config.toml
n_layer = 13
d_mlp = 896
activation = "gelu"
norm_eps = 1e-05
positions = "learned"
bias = "all"
init = "trunc"
init_std_up = 0.0244
optimizer = "soap_variant"
beta1 = 0.95
decay_fraction = 0.467
train_tokens = 601700000
Each number is 500 + 40 x the weight over its row's rms, rounded and kept within 0 to 999. Layers, rows and columns count from 0. Numbers have three digits each. The size before them is the row's rms in percent of the matrix's.

# layer 7 MLP up, 896x224, rms 0.0645, rows 546-558, columns 0-111
104:474454503442475465587523513550489436495553516532445545518524528473467460477466456534501510517597490471492514540483522507506440496497453472455537436505482504503517438512489531427416500551562509506489530514515430462484507499522497545451544399595548494469516549516464494471491477469525491488444418452524442445470514582483515479409474438527
100:521523522554479471472564515488493559555478487499498601494440478568434489475547514528434492532490399460505496500533435541522455406460524469501466493558496523504516487515486511482501499539519493560463483526490562489553548525417517476447481448518450432470463572484476541442595498505500478502539440536473493463505501440508546504519490556515
098:487492499501470443523479457465462515481517486504490516422555475499556507523501533505471498522517519459483472442556520512443502518446455589569543505587487523521436500443485577478563405536470515478502471495598555547458571540549492498597490494509532539510464453529522480513474516541507471486514497480527508512539489533483459475487558538447
101:514546516447448531513516454481462499531502440501477554445517532484459516524468459464557528451522554574401493511485464502501473457453452512492472470480480461528533468473472504501575544438533596473508509511467523462484485492533512543529523524540536472525498486503573453559572510468512508445478557516459499417482435459522550428440502484476
092:493520491469436458498473517488516464521511549477507549506513496411463519566452492539573507500417462541474510466549507518576478483483569504469495571543432440614500462492499527506479451510530554487476558551494443486405503489493520466457565465497464515546448483500476440466465545518441504453518427495497452494486456483509498484544491588453
097:508469515461437516492446422456414507506538492444459468495458532499604532433482528536526497461521402486485520484520538490490486546487529499506449462530489579514505500494580566554446476455493495506453418533525462529496556469535525522507516597442494493517466544508414507444551453473497510494516492505562485520493508509489451499432533550436
103:495492457494498510455535513435540506506519575487510480515445457576505605414495470504517464488493515480483502487537518479535573523477536559485507471454495507434519490496475510468387542481456475474519515548478499495497565435541422496463463542495481546456516444475475482468568499458530533587480513500531540533460521451459439477431500425544
106:516458487541499494463548581555520472518552596512443474494467452473541544495469472546509527479436537487478488498487504532468500507516575447559449449508392532500555418486529467481428431525551499457528500411568449494569453539472490557555543579536414525461483498503526541534417513455509424576450448516469454503463513452455482496484475503558
093:503442566521463564511482535506546456569443486515511525466548512528454505512566569489486410570447500448535500493481441579538488465557510496456426478486489538540532490490465453507516575563439571504458443412508499443444479495516463482518445532445528546500430469451503562535436483521485469503546464531486518463541502535511426546529502509458
097:542479523473498520515474525521514431514459473456506532507461566566524433586468550468505411479492533484482494477523477413423566481536504447514506504549479499520549478442479494535427545518538535446434526459543483600505566515495480496533473540419428445506403503590539443441565497510591467488523490541468439533421486516472482518468466539469
098:480510554433509464465492480479547456505517458526484593509478485491389579495544493500439532445507462460483512488448476483484525537489499509549459527526552493491549484497395562458504450520483538567480556473469498496474527548521527510508516441496436551486542447458474516489493485569563506512492464547490475522499492526430496573529551481496
106:499466581477522451570477482518477523431500573528479521483468530481483516538592567484457541522524448469535516447499493541488447497483537480587547518513456491507488483468441529490490530442560546424505595573496437482473436469502530546510528475542462542536530512434463555480469544460500473518480487460491505571537592543472449509503513456561
108:461517498459412434464548519462433480454532437497475557445497528542485535537512576563547579503511551524460457473531442507473453497540506510478510473482571583591487504462474485515530574475438495489491481522456478513541580558510444473484447464487489518512473443482495511510534498506552528526516439448427445463545556491494522548499561521512
# layer 7 MLP down (transposed), 896x224, rms 0.0584, rows 546-557, columns 0-111
098:532507504501517517504561469463572534452493511513441521513422560464566445441507474447547438517501556493507516510497525514536503478459409568494506494521494533487484506444460503500438489569512418508519499512515518519525467489500533467519488518536435459467506562465433494529509516576488544489537512530546509560561478508446488469539555480519
097:550542493445475503552429501487573471546489499480487476524536488472459494506495498521519487552551460549576544498580529469545538527509466480521488591472477515564477522549483537465503553476513523421456528522552481486476476528477468469493479427503456452517546579533504488514441459507517490514506529497452478529508496551510481545498539489518
091:466477514490508423547467553542515520505527524488487483420551454457474535533433567553537551488516621507480570470542551490571427502564507472442484538529471520539520498446444478518444507494486496507487516502506437503492460505458524507491536500484445596468521557521530496540443537532532548526529518469430499425536497497595465452504461509505
096:449526448519554518490489529540514504468481487441529492562509489506520505549547492527539489549512544531498451489489502451486525474531483506504497487532589448486541487461576472558511471425424503523524526455630482480531460382561486454453433551531479491524506562508476539591511465504528525525535563524442550485514536551473552590510498425558
100:436554487469513572499498568515553489511545494499468479476441468476474469443502509558507537612475537511431476555473532505572488498501558450516492450471434523484506543431542464504519541572560522507540465488460533484529486518460526550517502551531485516564576472556515475509468525472436451560531472490522599482522475486412544470457560520488
096:500527465463510451450512403494474515499470498519518562519511514559482482467561439582485422483514489491450506503556472466583555470488517490476602523496438491535495486478509501495561516504562486492567474558510584550503521545499482499435507532592488475455526512515546562507486469511498526471520486462522471495471468444526454527537498485490
105:506472610484447502501476478524457436465456492460477422499552526437529476499499486495571469512479482425546523502458441533486479491515471495490501567453512468565443411491509545498462499540524433464497530407459548486491495499470539558483476515499567541518519476427470533558449576502464514535544463505572531444510508515617492484464555558519
100:493530485538584519545508470545490361494492491402555550492505550508591461538517417516439502545501520507536531480483464532515531438564493465506505518538492491507466495550545539499464526486440478525443550586519457523495541518484485517521538496538501459463519537487529496438490474492508550421425532513497469523463502402494422454442496529505
091:532571513537435542624480464602557533513517499504478562496530510488516517497534390525441484464555529487464466567584547492548513484471492541431534436432601494441480486422519463541486465491495484489517479459533462522530583469475482500518509487475516521542554448482449485507560520543507497474499500531552557586497515541426509473517550512499
106:525495469471456489491490469496522502572522496482448514504534555513436452570556519481478467524508498467489460454492538598490452536549542447529484416482537492574492439492557528470429463463503463529483482430516535458478414487455459503554530535545490567492519561517475491502562527474542493528493516487536580577527565487472523518462488449501
100:471508479435486486493515479499534504436468519497456513504542469473557424500526515521449552550502555425527405575544520456461496488553536487482454474495503464510438448476465529502479546623537456567522496556560487513489509425497567505496546504492453427520497553499503487535576475453475480482443509460542517575456468554455513524490398499552
105:503477502525454496529630502580500461555426548554505597531546490484516517518536514443521534502508499439552459525466535524484473469542473539475468460535431526476506432487504474456543473515531494517522510455412515495540471515482468497535407590483504510527476444518538541518562475441463590481518526553498541498490532494457506537519454451511